python train.py --head_dim=32 --positions="rope" --init_std_o=0.0369 --init_std_down=0.0426 --lr=0.00827
Each number is 500 + 40 x the weight over its row's rms, rounded and kept within 0 to 999. Layers, rows and columns count from 0. Numbers have three digits each. The size before them is the row's rms in percent of the matrix's.

# layer 2 MLP gate, 1024x256, rms 0.0425, rows 265-373, columns 128-255
095:562434442518476472552530462527539487444451454425522502457583509569496508537518496459451485519467552502521447469496449447505497506452522491514480530506496422504449502524467452519440474576521512452487463524481595543526467471464512520497497443517562509582591503463524496507517491574541461445521533474555438518396518588471446487443530554496534529473440503536457500497481548509448566416541
089:535536431529509422533474528558484438465517525501584461546511516527538507401506521491515512559502466394529437513540507500525504462507533518625448454495470456528468480590459542515423525470541515536520533513487467543434482486468486535523445460599532536479433565547596502446561554460552497487413455491515559511530473492494524512506508470543517501533392484487537482428536535475509484432598
109:533470485414540509506540464477565491451537458425477487577466402429535523538486389443481526553446474439464447549504473536510471395492501403523530452533500536532495435477541451513486512482497497541506516505418482535509460475469509481480465562538520460435516510458432435490461505499528475489429454474512469513500494478426458442456492450476452559479538512547464468509494508440538465519508
102:555475524488516537509536504435439517530507477422463519572472535552433465557505497504486594545468528539492416524523569485540507524481526576518502486478527493560525521541532525523556536475483489464481532553444449539475496462497476453491427509564522449465544479510470516477533513512419484491522419490457554515497492509535482486544567469453565515490477480501499558516504493490541485459519
087:495578600551495524522486484503571487412517541523507502548497453505508545507406548498530450507504488505526544473524508457507526491447546538459451516517579512443404559494487544429547509487499564537498462510497473529505514490491559458492520519502490556523460411484536477490514550560457500463414495473520482481564502495499446486460474444458500452413424466527495548448535501473530518442546
100:530525434516482504537435485518439497446552429516580565535486497518568513476545488534522532520460457497521509497491464503454565496550513460486450472535555548558494488480517545460520525484475515486539440493522516505473524561520486539564436498437525579500518491482476411490504474439460496513505511437443536502461442420555465490434484514510548483521506543459518450537462470525489506556470
096:416509539480463580485495491445475446467528548484493527523459456544479518500482510483471462552514512568431488532508505493468554520479428539441513446525479469454418499519535481478576487519519380498477530510506499447579543441493394514465464506508515466503473530488450500574483468514517522554513479554476576543480495471493577542442495535473533486528455516532431521439533525503461485477478
098:478495447526484482577582453531486432489518543569473515438450493492454465468484491500556492441539575472475480513457449469506513482514533525421491559488502546469547509404506500444565498593541516461410487449495510537495520480512526474523473496470517455552460428524450541510493491512553508488524451503490492490503487520516492507434563480553507472493479479517500464464482430399457545468489
098:498505491478508550459508550408442477495524477580548559514507527516514470502480518559512471487528521500464553522542542534524553465465470501431455450492549507447440561507513545475488537514480436532488521551496451462483476496547568553558455536576462426421498528531582462455467455510559506495516521534466493510500561551490536504473486545591478522472473570503535450438522433551517526493488
101:421415531519499510498468474499558506545528523538473492514528475517468405519448538486445396505540479537505562495536487504488503460397534487493485501446504452437510589554487451560531507498476496477451524502513526510494443448496419486534459602467488474473523461455543429506437488473489541486436516486522506510513528464587504499484510484500438514466514501510496546522406494468483505528453
078:495588492475500485509493509540547478552548426535532520548464450619522498465579486460491477491494592489552471534628456568411503511486519442504498565456487533529501497492542456505517528469542472543495468536410548500549523596468576478435503519493485498509513468527505558528513482522539421567482535566541544557440485483504586460521493568577524444544539538494559517415495537469477555527562
102:490492450509516485459499423525519526462449446492501492469553503444487520464520535555499460541535465498463494483495511510584466497481483449447538410522506537492544499518550533493462507553498484532526454493440468585441472511505464512536446509505424452514571468518467525505553531438471470494552521465513494472569499539566565430496452492498453501541502515512579525551498445543469451472478
109:475536504545484511456488550547520500519576559530514470554494493547499489460458426467640467502424537520456590511489521512454502460486501491502527490462477539518542515555527464507443525572500453485491531564488416454537541512502516552459439536559502443386455549546460524519533491519466525498470472526497550557445538426442492464489485504495515533487537461513541429481468435441577516558493
102:533535463523583476477512530571518468433577480489448469497538482513488500516422455514503486553477497487549468496535469483597469521591486530486539492464513559494529561484468486534447407541530510518428465491515532546469507385513547420502545480455507485527470492579517478447470508538455619546478501468603506468479509536500503488526505494476518515517583415479488466513475498408456414513481
104:474474522529441467525479455457517502466550483476491506459540475508584475514564525492529527493522468473499504492511506378524513480516470504532450537524492536504515458524438528457497478504524604540504475490525524546473469451502499534450446443477559491527472512530565522435516480483562487395497583551536493625464478518554478486440483458489443496585405438477502588519459562472446461472427
083:455419583594506467536472576509545564544498407449495446553506503549456512480481483446478479480453455482483525486442537523439508495492492570536556566553511564463486500408490512470519488489514514546494584485511466542529458537508494465460489501463547484475467515522536526536471567437539487476482510542579442518506470475522575437546513514496524480535495511566441531493549516501488462570459
106:404455522486522506433386484445455586493460578428499421533404526500413495530474558494503405438539484498470458515517501474538512489508506484540443469531463482505499470513481586540567512463518547491489501486470532448471469511559473508486500514516465564444508537474537472466521462484504447487505453514524452507608538505554484465478503488486508565474401526512501545498511490501538494460448
088:511434524539463470528534525468559509482557516476512454578533544460542529491526549510489550502473473493502544494509548529496497440547517452420549465487508512494520534510451538543534544537516486534587585607539519494460514523546495493563426546504470532503500492496586523414476563476583515470515514473492408509536519527565512513510514535639449492527431476481502496493498481505516450499521
085:519546496556567528500534475506487456508418532503570528482532476559460473510429488469492479528473497506572391551486420432493511486494564466436511485484574489505528553535514519509529482495560537520463433451478509462547517477496517542414523544510454403435469478500502498545523484548536517582455486480511432551511487510464483499478592448482481522470489522496527477581523487475489502501515
090:524515513476513456522559478517545498559490526514488488536457426461507523484460469520476523494507572472502530521464551539549471493514501471590402487515515546521549458521433453531598476461429464456441578491526501474576496527518413581529539517431404462504507480481540462530521401518482495541465476451500530526492468498548529549520498505475458490504525518491490394470475523482487507562525
095:541492438493518513480482460519512502501488424487476537432527441514449487526500478493551444475489495452497497522511505604565508515518479545482502466526450559580518445536454539507539454457540450517465529428504479400514547536468473542468543527543441525525539520608479488436557422555443521432483511548504555457461453612531488497513519552561511510480442491506541542450474473488538482523561
104:491473448457487532491476492522535404480474609579411460508458451486451480479390483533504512503484514482467501492528509533532481535477557431538420498475429429564504515515517488568517499503534528452523503501428429509472503522451429490586496488509456542531482491479445500423489499541490567478454502460497475488472504509527491534446493463482521470507405486457496436524504446494572588537524
102:447529478528493506427504481444468485544498415451470515531505516582439455492491467495509544561478546480480498517419487522442479619469499520556514508491472495478515513480497439523531439387562510511454525581510509540597450477576503487527467514513502466452443487467525477540464532455418466469492517537495558467484483450526583524494486584452495496495476515499492528534523496511420429536511
099:512561540483580513471475494570545517425478470470559424446464433551434551502487504485494501527526554552433447492500495490469554491519443496480422582512569518492569512475512464493513467450509515476454517500435483540502509571509483476420578523476487495550595559567506446477468465516476406433450449497474457481496553473481485507553400492520471483576510525508456520526564479472442556507524
105:478542441486502517535420436519460548449515534499495465568558465608469534556467547480550421443488406490513529552536555550460544481476479438463551548502498448458473493416517479520504418494491467499493537494432440548502574413428505566460491540449516454392455475552543466543476496530504524555483530491532436509560479456458504485509464519555449536430560555515497421511527494503505488470492
087:454425506497546487467490466431475496474495531528522574454483476420489472514482431470444453521489463507417541468538512470430481484491452484468455543494514512593529518493508530491527531486494475536624466476513464468492476485479539576536507530489472501514584483511442510521417544471467459563490517513515470473514433468474467509491479436454520482470449499550509450569520513466510482545494
110:489514481479496486488594490557493527487580504524479471484442461503482452467509507530485522481494428510475451532458496460515578492543489534517537518467506522511576551527513488533481512480545512495486460475493471490465477532471532458462523459514463504563504587545506470488503523517487612586453458487529498528498462534486431507494466464490497537549518540449451414528575455477504451431507
105:520419532483490505539537448543474452500555510511491553478546511465470512510517474484558496528495478452470504461448390493506497549522473490556495503506508441505556565526562478430480457442466496483514458561499440491479585477511537505477474449435513471478485536531545496496508555602492512521445562530508557435480471490530474497515471484493469572531561508513483482473503545558448463561521
089:518556560502494559556474513510554404501512533469474486512506489499464514539576557494543479452526514469565448455551509470544510490504526565539480487466515530474448459500507524477447506447515534493485504570496485446551464436489486485482467473495589513548356519523547492519515513590475536529449511515502494465490468540496526472462567511483476503554448445533508479478537461428463513452478
093:478430524490480470501508545530432526471522488496457437499504495508556543459523523516499515513512458474465479497475548543511508534528522500548439496491490459566488439572539497532537486462484561540441496590530459535457478554553484530501450521489570530549526527517543475421515593502455499473437508456479496550496538505486471434586472578520451537537470493489422531486582544528506454480536
107:489509520502491475513452461459534515403470512507544493527493539492565464571547465539493455512473494506463549534514482471550510491513504462572526474598523466478495496506497519447463479484563415449462497472459493496464556517469454544545522543509572511448540507467483484514450432546536399488536440511495550538514487480523490451451475467467495545464511573554526454456567477483524523481543
092:523445484487473456443500492460564559479508404465564561512512587556532443499458450525471530545400516480496457485518515488441411515466524484487540451482493507496541550530487442531445546431518485533432470517500527514526478514495525499480619493579488457573471480466444524540454568502512455422585474495527503497459551496450554502516476480550484507494506526482582417471452523477489515461516
113:522521539458515510435454496483547459466459528530532566500476467529468487464548456569475504547516479526517555470545486545536455556506487435500504552487481511496470463610513495455523543483468433540480519561490511446536482580495491507489528474509479508573590529501496504524465467532436477507504503561514499475475469526580495489485485582502449562569516526509525460425529500554532588524554
122:484524508512489485401483447480466477495401471512503509494470522472508585563434535471519467534414478477535508472502496537495508525505460538549467458476434491508559541478493499489506500516467573537397543463551537447477471493450511469549554527516455473527433470547532484521565532542522525523526484517502505478519436575508536518478433584539496534519505499585516510515542460511469467451580
112:529526378537395509480474453564473545474501476495518603497488479518526494503438505486488525512543537433522473488483467555535490610494490461468569486472491468416529556517501472497525470500507457497491509540476490518551483394504565478520463448485466459447490560444516536522462502534524491618508513473549465510501463563490524444498493568502497524465484552463475537510496524445519491540511
094:444476472598490455556575486511549495527473444475432502478526508523542488506536457465458587523542502533547623477511503552471392502495504489478553507526456576504509539512518446528491509498441494490504531541574586537526489473469457467525510502524560495467394494481524522569493426508492532489530542493500515488502519501507495462525485465544469412496524431526551544490485552490513484526491
099:499453567516524515491490502509472466445443528474540512492473380527483528491580508499483482457465461489483515583464437511527476520495541458447463491536523507518525536428479502507479494499440404498473544528512479460490496519493480484487482521456514467493487583481473455441532504522503477508548521564475483546481495481417475463532443520450431494508611500504522505458508532490540546513525
093:526482506482471538468522532476463506528502496646466480441488504515419489548448447515513481510469530541486556509445533506442459506480495555500465525491444532504518452408499470456483461457511428492514523431467551449503520520535484480508545563472493460435475477513440556501498494472476559442575475431577545477471511520527570471525428530460540576393519594520485529514462460455607516523517
092:437489510550532433547513498455574514463480449511495550532534491552490515554468553486492466560423516465515531445447481516504454502513524453489487445507499496462527489459495441493464476536546529573451621472440505500565372498553488521453548524468523470489510534506511506481506519530474466493508509415511525412545547497499492509442460441429469509474504440479495550548437558516489477527493
079:516540473498529508470460524592465511490486448500488430419425514545511523516503499516503521489490464446514512547556516498469534461428418440521518441538515477408425548440516495467455535480482541554444527596501501532469515553476470444518573536506516449512620541506527428459515501471515469543529473497460495589414464434469529512543535531467541489503396473476558468466547458510470431498476
089:487503500478513467480429467414477536436472486424488557480483521616505530529564510472504458485475530484476526428554494472500466539456482412506470473482482530488497605446501501516467438535477473526515534525456476494540546534494476504517527460522487456485517492543541510513479527479506603525531525468483518480461432449546556534523459586483406463499535482499508526485467476569503544520494
090:517483546517489482501456514517488521573486551584479488541504429387465515503477485526418505480467534535504501517481482502419473503481433509570529434525491527529477488525488460469611457495500458460521533577529512634588542523485516502473514506528523515494498455546456513500436548513470497544479484566503483475469512515458404554549523525530474432535521522511462479473376533456471467495433
105:486507525526487551464545466487486570533468502441567523572529476507533494549501411547538479519532531497569459487492564543511502497453391498458599529491462554448499460485475529491485524499508543480500553531507553564509468475474532500493523477479426549456507498483445494542505499481459516461591553470490483444445521511479537538500511565494465489449545525419560565527471468435545490430566
090:574509543471570444454416499521498493518460590512505465536469496462535429463506541528526539452465409525561481507492560476521526561479469556447539456494493528547577505466515505507486495534472480470495485474535492474563528499465436487449495479502552497433461458531452461470487481462519495534427520491498529511437501503474513509524482489504470498564426516587437425530513428540485527518497
102:447532408471470591514523513497431574554477468457517501445529521465489544501462439506517445441494511484453408479470496426496557442462530462462453470436445524451535546504506482441423506463502483469556513519434537492545497451507526480494499490505481449490544504510435475517416529494532541535546554530406585559491567512482481455517415539478537455514512498481494518471458477545571517471462
090:468505473453462498511538484410498519461500511521513518580536510452513507483501500490512462471483548498464471498498502438533451540514486483521506393467467490475519459450478511511546536406552454520509418528486458512501487425481460548541499472460490492506467496491422485517540420455510499480471507465540445566512469507602428466420513466476551563504537536494488554529519524509477519485510
085:512500508417434518498539466559454480504552468556553525497492560510551501521557485497543541459440575496506457579498567532517489510560466481538479510500544456485484457511533578529475479552521524435511417578484489512485456519496553511551509451538396452422501515570463511487487541429494516578515465488474509574556501475516560480462486463535575517576455504533537525575552489484512490483528
112:514534606566452450470514473491523470521528563483615542506488464499572511458514523489547487497506505506524507510536515482530471490603476524524493489445444421499447538477565531535424431512489524501440502529524512486490542530514462472493512429467490473521514517443527465449462523537540526495474486511492441508529492506485485535479474536526492528598495551512516513508490536518509449454472
095:534554463535445529484512476535516475539539494444478517515475529539513527481551542503480575520492524511497537551383518508525448481581523524487528493548482483527444517557456418489518509505479445485575518523538532465416508526477538502522441455459523545469528504487536454549468443536544527475499509502503579514485462543452549495499456545438540412505445526528460474553534475463470491550488
102:497528491471511534504494495414574521495467539495532513506581513498412543533519460457441534558477490470480468465539435518506472497496485459521417492489479555481567511506516440392515529533473493527534557516462443426515463563436573522487532465513535447525564592426527497606493507528483493422468520515458512495564498440474500505494418525423432506500479479536525445528495483522493504516546
099:438559581519468454498464451564484551464447479559543503523547539473475494493454471395466465553510535431468476503528531503469480572562580488552429494448520523425453534492481577434559459537463521544485493543489556451479479521495488568509476484536466502470510500576428501539495510493517526542510487506544491542458487511511507460519520494507510431531483403559484520532561474473510533482506
085:574477526446525551461459423489555462562429479514516530490516410516551431521466459501492530489459533499464508453518466504473473489467419444496449522489497480588572527503439456483514489531486499570479527535495588484516453465488552516466567484483473432524496536481526498604492400527417547526485524508534545550469517489466532482469470507492526536484559491440540451516500455436525396513576
096:544427559497476568517533486450522483452498458495495549517490522481400495555491501515507493552543482621531480492472475498509520504491507562553498523529458548462562485437481495534404457416549549484536601507422502449484461531466581529498521449526500476487562540455503542550517443541505448561496475454396517541493584492522494509499497494531516511501427478523453516468519497470489582502484
093:453605486514536544457450460553457582511521512462539568505472450479517540511477470528487505544473494422509499509559459447503431481539544464514495493516467565515615458518529447500535502540463510501505456513485464461553496464479520486447517553448532505486577596571436492523529502503429467479491480542588495521512450490506429558457482514506464497527560531542433433531531448461540603555488
100:495515468502505525519544452530531500459475472541406485480544479474430579477501521513423579493541528498593473461508540486460405510408457502511522509473485477525541513535488523534544506515611487463523470482519548558449552428494495386491551512569482464499453566540511434479434426524535478518440467525457467521374533515433472556538447527487544457506427543557479419555542513432488525459461
104:472477516505415539540521596502475543529567477487442524523558459522467524518563586444488467505457448524492500575454602454604507477493457497454540524457500430504460524455521471471517500514513560493516542502453426545458578494475504526516515470527536493494443563525586424464485428531492455496492443571564531487482539497505536491490551475480515487542490536571437482525515543525517531507487
088:501586503532475489481546477492584510523482472466496615552515491500467447453498507557467559500475489504499512512479457461519409429476506497512471539478524498490552437440602458461471502450570564596461460468575492559500431455479518506459536451512512525582455537511518493509554547509454467522539527504550422432446478532507529495506515595467517566515496492523486446564479541521427514478524
094:547522521528454405524460523581409498434491460488495492533539463511537440524499523492553540504476495529507468503514538537515493517473595498545480515436490431567397419514455566473472516507504525484521464544459568527495447434442548548547472539506528518509557527439515573448553541471469530531513523555460566557507538512569547455571489522490477469443485496494494531549491511551502476434595
085:576509519574508532521502485508503465460422508562553469529470525479492498524529499453522502479550462504474501483532483533484520585484583441536502499577456513518503422506562519487489478436470489485511461494531518525455554513533502535527482526454479541555510477472500486530496475516428482494504451552521520514478485589452448557467493466483453521585524509439527496401458441502562578561487
083:516516534476484531489515515503519427514526534501440479499455465407535497483469485476419491529526489598454493388436521508546472484520496585490501515544492518479491517447468464479556499542488462513541485476493509492586495541523477563529475438445476435506520517477511502480442442560485453444531508491538501492473553502580487577443472504608561514476391499490490526508535626498543499487475
122:480511476556476456420488431631502459461535477473500504537487560500459547534527447481374469459496632537517547458578499570598441583505573527465491496559456523454514517506556506514473537525448443497535531529522555484533481514495437531541463526556503522480508411499501515565602490501431497459544477514508556564512504462495455525421485509500520552461509415457462484475475526533499489500525
100:519482524446448456514494495481493381566511521446490499500556562499488460525481594476474466519481482489504477488473512466514485483526555563532451451462530486531543553553449517485515474463456465502528518399490420494418537462525495492423424497436541494490502542461529502489475439490556489465502494447453502511511425421458502529530409440456494505547522485455503486425542451519428462483459
093:413524459435523539522508534482452477462554530516413495486451527475567440478519483531511466476517497508475517543578505524535544443470516531460527493492562476421513542490498541484485549506540513430446540484522468506495527439483562572514477471486485515470466554542496475466547457573553481573502484566514466489420539502487477442554606475504547557489479521487493452541465483499502541507505
116:506555541607559424433483510597479468432497462513496474502484487565533490435480478549556553506484502407547475451508479450520486418538520538501482555452557497432522459498521538500543431478493514475411480495482459479556556522498475556458467482497518535463426484476517504516512455494451420504521447533533503529461530510509466456476455566556491572545515466553472471527568509452467526490539
099:567484532442530440542530497485425495490488477491525424541548570530479451533537519545501447508536502504480454427500442480547502477500531517476509436523491514508521464518513501476529509462432519525423468473488524465503515592531479478544573464477541546480518481460538509436474488498461539440473475530488507479539527514568460509506502532512564532544497531458511487508543514514507408435552
101:493572511519527527527480452442502550479519505388442553495542443532528505483422464534522476546469488548441531554496490404482512541417506506459588515520402575475485467454472422493465519521434481493465441549489459514526432459511478491554527537418512489496546431549524500489517484458536460492547495528518520538504507503537530528445515444455478470531583440478474558478466514497508467565497
104:547422472543494463472519514481476532458466512521493569484503549479433484470549548553478439449537504572477501544500512442590519547452495508534457528567445559479451539509471479503491499478534476479393517544484480479508552514508456532498466467454524444504511528558551457499460494475500555461502500478514485512524506536493576500474509579494527455521474429508464536517527503556532407532530
083:526518464556440557550476458505454468504420412471465525455539465529541546537463549589452513469459455469546510529551421511564520517415530554425511546481528591417533506420542499560435500570569554543508430490528506549496560544474526537519499527462495504556479479500471470556543492512456495518531423513505513468546505544498504446504532467465424509458502508442488519527451464444475503549508
102:478516477482512431488498516529434423497509538564464470538543474492463537443496487516491522390510474502458652478493488522527458434544560599494524556478484495467509521477506538504474490507475487570513518499501460582421486505565594513535453516566489446572496472476514452440549507542446462527564465470502476458521526539570504472555593441437454474525490496498471556536493442515493492544442
105:502500446501495503478460568505505465490494538504454452533521478480494488487608518488471504550524505499494551451495542469470507474569442459517472461524526482461525517615456490512538546524499456480426470470515488501542510514457490496493516522475448566443485518431530456545452478485473487527481465410529515577526494553537514585469346459496579633497508475477494461498540475513549471518539
109:535534518519490536501513537473536516520532549479464452423469522491440484536504520468517507550544476465500445521437476518511496497441508513505589454528478437490570571443533524479493489513480464502481511518474595503487426437508519515438509450480549485545502484483410552562540561621511518515483496511507503479510551525507437534467514557446478498584533484475447491427461544511444524417437
101:503428527522486470438430431460519451442571516536527509498525484478552538445481526473443453485445483528491476476481433489570499469488517481473500471453471424479521504493464517505447475491470539496482506498587502514455471423480468523502525468485561585478523488547522385481583463551493574451477580476502537495495491530529505585461484470537489477486513415596510492418518476516425538432464
110:593563506517584423533571489549528502475460508523522548564574506568466423403505488507511493541465413460551458536540536429509564530515491504446528516417529569471479490558516477418588533465463537465572499526418469478489515516535489494511470545522487565446502479511490470514455532471522548500473455589540483511543503493526565497426544492463466505461487435543533528494510415515438465458492
095:486488518509503498491506460527495446545588481477481462561455511453477495519551525475498541495513480529512518570514537479520452467467503551495539560543521551535537522456518468529493552520489505537538426528547472482487502559459441479576521563518468502515452527457492494484492453561532448470493482387470416484475475535465489405523490478433429537532481488459533548576490515547493490522444
101:446444504564521574433493522465510602478468455551502523461474428498465447508473481536483430500468486511540480496492472488562553505452549520513491496468487588550506435457531416527557494433472419490542540539491527520535452467500538570520475502456531518427519518515475479482455578513546537536521495481540480481490480508476449453529535514440493474575523480505556454485497524575498544525481
095:465457430402524524455508510479563570460510491484498513542468537507499505490516490513456497530482544501515503534458479479552557512468478493532489454492461559509520447582451488514488440468490580498425477487491493506441504441408510492477472575496492485422604523521502453533461437429588542516548534468500469469513526473479487497462394493469507523471523483450532506485522510392496504448538
091:529478440557459517451479495489521501487520474489491503499527534466524525522520513460500452536541417597487498490530505517529511468533492457555453479533528485453525498403481479507565466476460511511534522482471452505407432523460440476503439536502459440484562565572459565454484503451470481508562467505480526475542533547479548475526517510504541552496480462529561411590460556500482492474502
082:488598443436561585530511472543539554474554549606512490501485529519445503507561487508484524491573493484471471495510532485517492449469486529351483507435449502527501517547515580470494528457541536441405540453471450468492480431458538454525535483535504484513509507501428447586517466485422498506476458532487489513507543521549497473437493505494532504515515533494469464493509439460503551422558
095:606467481502456513552485477498504479457445541489447456412496519510555431588544441497518538544519436522502485533447538509512584509479550539419559532561485472541466486524487460459489490504471492475417543513483474466484517457518484525550476529532453493528509495527466537547554545521513529461499476469443495505511438560483527479527491465438466490468541478527444472464525464499513473460526
108:504530520491471555525514462561488569535454560438546516436535439505539517459518567401526426477535485484496445495548513473572404553582546493540523542527490534481489520482436472531481426539510532520499528471498553531473500488507527503478513502459513520524489543571368470504474452485483461504546432434511478438507499440505524571559513439501587460451519515484541493555500501470475560423481
095:479474537560543430465463594538471428485511547527525483461484468562531440443544450478511536469535517608447566472478502493542491418526499495479476577494543617482492518497535546462489497515458500557442499443429475496469588573497491422520533548461481540513528441501450524453443589489533509505536490479540533482501490564531487499494496495503567462561510440529494502555485490495471431481501
109:558536461550517489498567454523471530465497478436544484495523502512526450488533543533571567547464502460505483528478505501413493501429510477501525489479488399488473527548535500495416424483469459488475592579478544529510506500500502500510551456545490483508526531478432542455456584583489510513455563513566571512486503474508428569631481494476450483480492518452517453538481551484478525511536
106:497520499401531539528537526512543512499515423553481431440471456449534453497549474458516514556563388449544475517506455538425507525485423501507480467541546503494498531508435514467527512484493551489462508527524535491464436532481563485468458538493426519532516530514465461539456439486520545509499450511560521574530489451545490500505526464447483463520432508521531450516483539462472547510551
093:438523485446574445587420493465438507461455547476506447530518466530543440524541515490500509468546494491485522515471497551528559511487535497489453462542540449492559508501528468485533506489471524448568464498530551483461497542553519433496507523496520572538489521484483440515517509451450507495556514514477476494446457502522513532513523445511456491542462538457426554422543449542563496558516
090:505431526514584402491540560498459506519515462508444495478417528510465519488580502464493477528496481558482516537506517420534494482597528471533481484494541490517481555525418474525453526526449481434552521394529516535505478497562479454509485503504518567498511549503502534478505478486486519504512412476481522588488501500529520473516490475544495495472540424461569545522572521506514441507419
102:535518486562519497541497517479507438534524547428508452561491491505537519568508574582508512483524477458496472510464445474583523449553482542470534472443489491408542570522472498482477464530496493514465491455522532482434574463439458582518502553508493542478573515456549487532461469529510594560476493485523537488530502538484444530557513562487545503446463522511456426490541448446556565537473
095:568555535520483557469472514476509506467472509517467422468470517525523424452488507578492456520428489485526521531491368453541513494555495506480511451515498501520538502483477450553494520476552511501504520419482545477411466443461422498434464452477507565504467575472524522513486520546530550479471499516561509505484531551499493451455507523497536545502475508526488472484552385528465545550498
087:453561494454456490516498491471535451484485460515492531550456479531523454452493507487554547547509506494467491538444469434547627505503469484491516535473503439549436522540485569516491522475470508524454591484460505448495441584533489459466451549464472572501509469486551474447505456517443497529514427510444550467480490498487547474523570474534436476535531544532502518459447521472526476557491
093:464429423522440480480470467472419456551496549481525486540498509477551457538475464483502445523536451530545501461506424570507485435501573486465526415527428420498533482507433539548467499500500586509442502532526466459546520471433547478474503470513475535478505506456468504451536522522435560498482480535434522550506491509553446446433534578542459534515421496520488522554575489429492448434566
126:486517499515498503518523530491523547504454531520457482483461415510446500496456467528514486429502480487485549523496521534544500500476458459543432543422444504564535495510494466563491572510449543426509439490475534508462472522441470503554522534507497494519539553448532514520543530479439483495451511514613485460537486531526481532546442580460519513450587511451504423488436499466503560518579
072:562539468565489463508532514526549470415502490464476541438540537513572530471522520436571548431498561474520491407449516473558473539567487468474415526474474533488511553462533546531556505451541523509439492454526463526404498548444508523438523419441491525528536503546519525484509459507479510537477488496540531533514457517478495474425438473517478496505517504541540515518507455504447470569525
104:501488435492523550450540488480528466538527454471501505429501548468525493477431508444515503485424490514540506548521543436499567555543478596509527559489541595527484499484481480461512497580588594487486549508474583529485501480466512539473570466499472546482562551507444572502436553460531507528565535492490525517462385538459512487509458537523599479493481511494531453497526475467511446517463
093:495529528468516467457542506494544504429501517504495512496435489503476462477531504498513490482468474503468516538550533446522543397514504465490536518497520472469405464502491475478527472492534546539469444521481559571531452492505478525499468536494522540463470499495506502498547530483477492490565431535548473513545514503496501522501512459532491482534478516478552525409471425584521533433546
098:523548509548468527540514472485517480439476499551448459591482470527550553497520438518499502507490458456502467494460523406491488491478488596528472473497486420509408485500475599493443438447542552458465497523498512470536481424466463523512448445469558484447401525431525485544475480544436578502471460470568496548544488550534457537501495514489498504504470466548508514491429541525520519409485
113:582520419518514458526452533462516512470492511488481484555471502513528476571568520505453516485480464495560508535451487490508403427518461554521468456473493482550540532503442392533474487517489497488553520467494498487501472467432499571489539538536473518523561514487517432571530419392440506462504509424477529483543572470377533463481466557533567450460506507500502544517527488489505430526479
096:477537518485432585453478417526506521581529539357417510476512504458505507525483525485477521476495511520499561426444539511509496452487420466537448538442479502489550503461490493463466531463448561443505494491475499468521460569468442534538527559463450546435509543523542510491518534553475467479519479546520489487494517474499455526542490490457529450603502509410464473506446453470488510539496
112:469497519466527411514539492519542411535493481534574545453520528477529449483554493462543496478497501438471511484545477563501414540487526464505556468537483539522501463503483481486559556476452599522462486564621437522509566499455487460496531484529485478450547471535547510510565571495470500448501482456469553472495463505523511510502553583525533503480467488477545478488453494547528512515525
103:502579492528406540549517477497524573468539533462437528488473513441504474518527552497479507530538515571535540434554547508518485522539559574471425537491485496459536479453495485581532447566508424516425491481485466414482456521525515506505474447494449537493433474620426529467482487492472516463527427526520470484470484458518474498482486496475539490483540458480510459450528488448537567499549
088:448431450525462500527560454488485510505543459492517517481470500531496433512455462528485532523518471517497513502494485540520489489516479511534527467516466499553487512537534442538451503512559487502435526527517561511480470464440527512588451460590503536497464504499581594544514564516470563575451560517511529501593529551474427550526444477476467504480519451566523539501440447468483534528567
109:440514535640510504547522541482469490497488479445461501455544462498483546544468506527515493517495516481484477499605499477513485499526449546553492537475574544520427475477457460500541544505509504490583541520424542520510511536486520557499492501567489518522535445470477551491484545543514515534589478573459526433493477516489507489540564491568493468512482489470540497404512518506587521527590
098:523523468513565459489512491502466518480478483457531466468484604530499494523614498466482498551527440500535500575510503462534500486507493473526480467473507558584503441545446578493439549535477545547541512456487475459495517537512541476465533415485439481481532460522535523429459448532502499439538485511497532535507514513505580476501488446580590515498467531514490555486544436472603473505565
097:484487474584517356487483510536554474500518520505436486488530551475517470483555435534526490498531518500551503430503506533420537457521471494525494459503474573485483566483520573462468496504462519460503485483471548449510512525514432465527542519437485501482412536504538570377554470518515432479539445491502446500544481465588511457542455469473519414517538506438497594531468486456526513550529
084:583455469461460408432576464531489539562429529588472440403513494480473472434488446538444536462438607528439582451409487471522526529560453525499452468509501567532406487544547550465550454449502497496438511495558504551488459485526493492526512502544527506495465536514458528487496511475550508494531492477470472515452470561490491518564522534429562469444452472487482473466492613430567463474539
105:515527511502480431478559478466435466456464496467533466559517465526489488468507465466530531546538495544511530494518504453541483513490533512510499523499493515502480513491485562591517582506422471557490461512475550483465504494533418500531555631475535477455516437474530504455530526486497471565478510522540472539523480505487623529554492562465499432525541507592529542521554481496520497597512
140:557555516499544456490463518577490546528485483440556475520466544438478485454575552430515543535498490475440450501473417525514494513436547453505488473467514448488503512476432497476473478533525530527540505539568543477458423456565469465479461456496538450492543444489559517457429469512422532519467518529461527444565515473447523541469502565463517458431458416517478518421517479544456486559490
092:439558519532502449545453531575566493476506483515537445492513500495567525493554526536543504488591466478510398449533496449508508415452546537585477510496537427475531474475494481474543478534516534461563489488470508504442543508496548458449475459541635555532481541509511501479496560511467455514424513576547515446486470560558479468525535538473539552564468503514461481446512451417467504441533
097:508477444508486518551537454479511535482536574474501505451505558444496436533426535515489534612543508456483454462458436470546462563494479487544439406458434463483487481536548554564491481454468517521435460479481479450489536512489474509537492427485495492520490545500534495489504472563618519516429454499453513487432487588505480530500481494475541580594426558522450466545590519491498453445478
114:549467539446528544496476576400511534520527573474482410512526554499420460567437516498486484476504535503601522477503509525493535498510485507579492406498491541509523443530475495545500519483455508494461532522581488495487536461543514520536490426495492534477512463534505461490480387437512440461496506491429493539554516549546518430478555448429544506502510437492475503479504526583522497529488
115:522421474525529508504520457526572503448472447452463518572435483603538471473486450464505527555503492534551495534570544477458516396483554491560495511588498582569481444506445541567591507511446498464566486487463524546516497529498504498549466530528488475500494543555466522492534485506477471506538495559431466493489503502553493516509574470516462458524535521486489521543486558499420482502452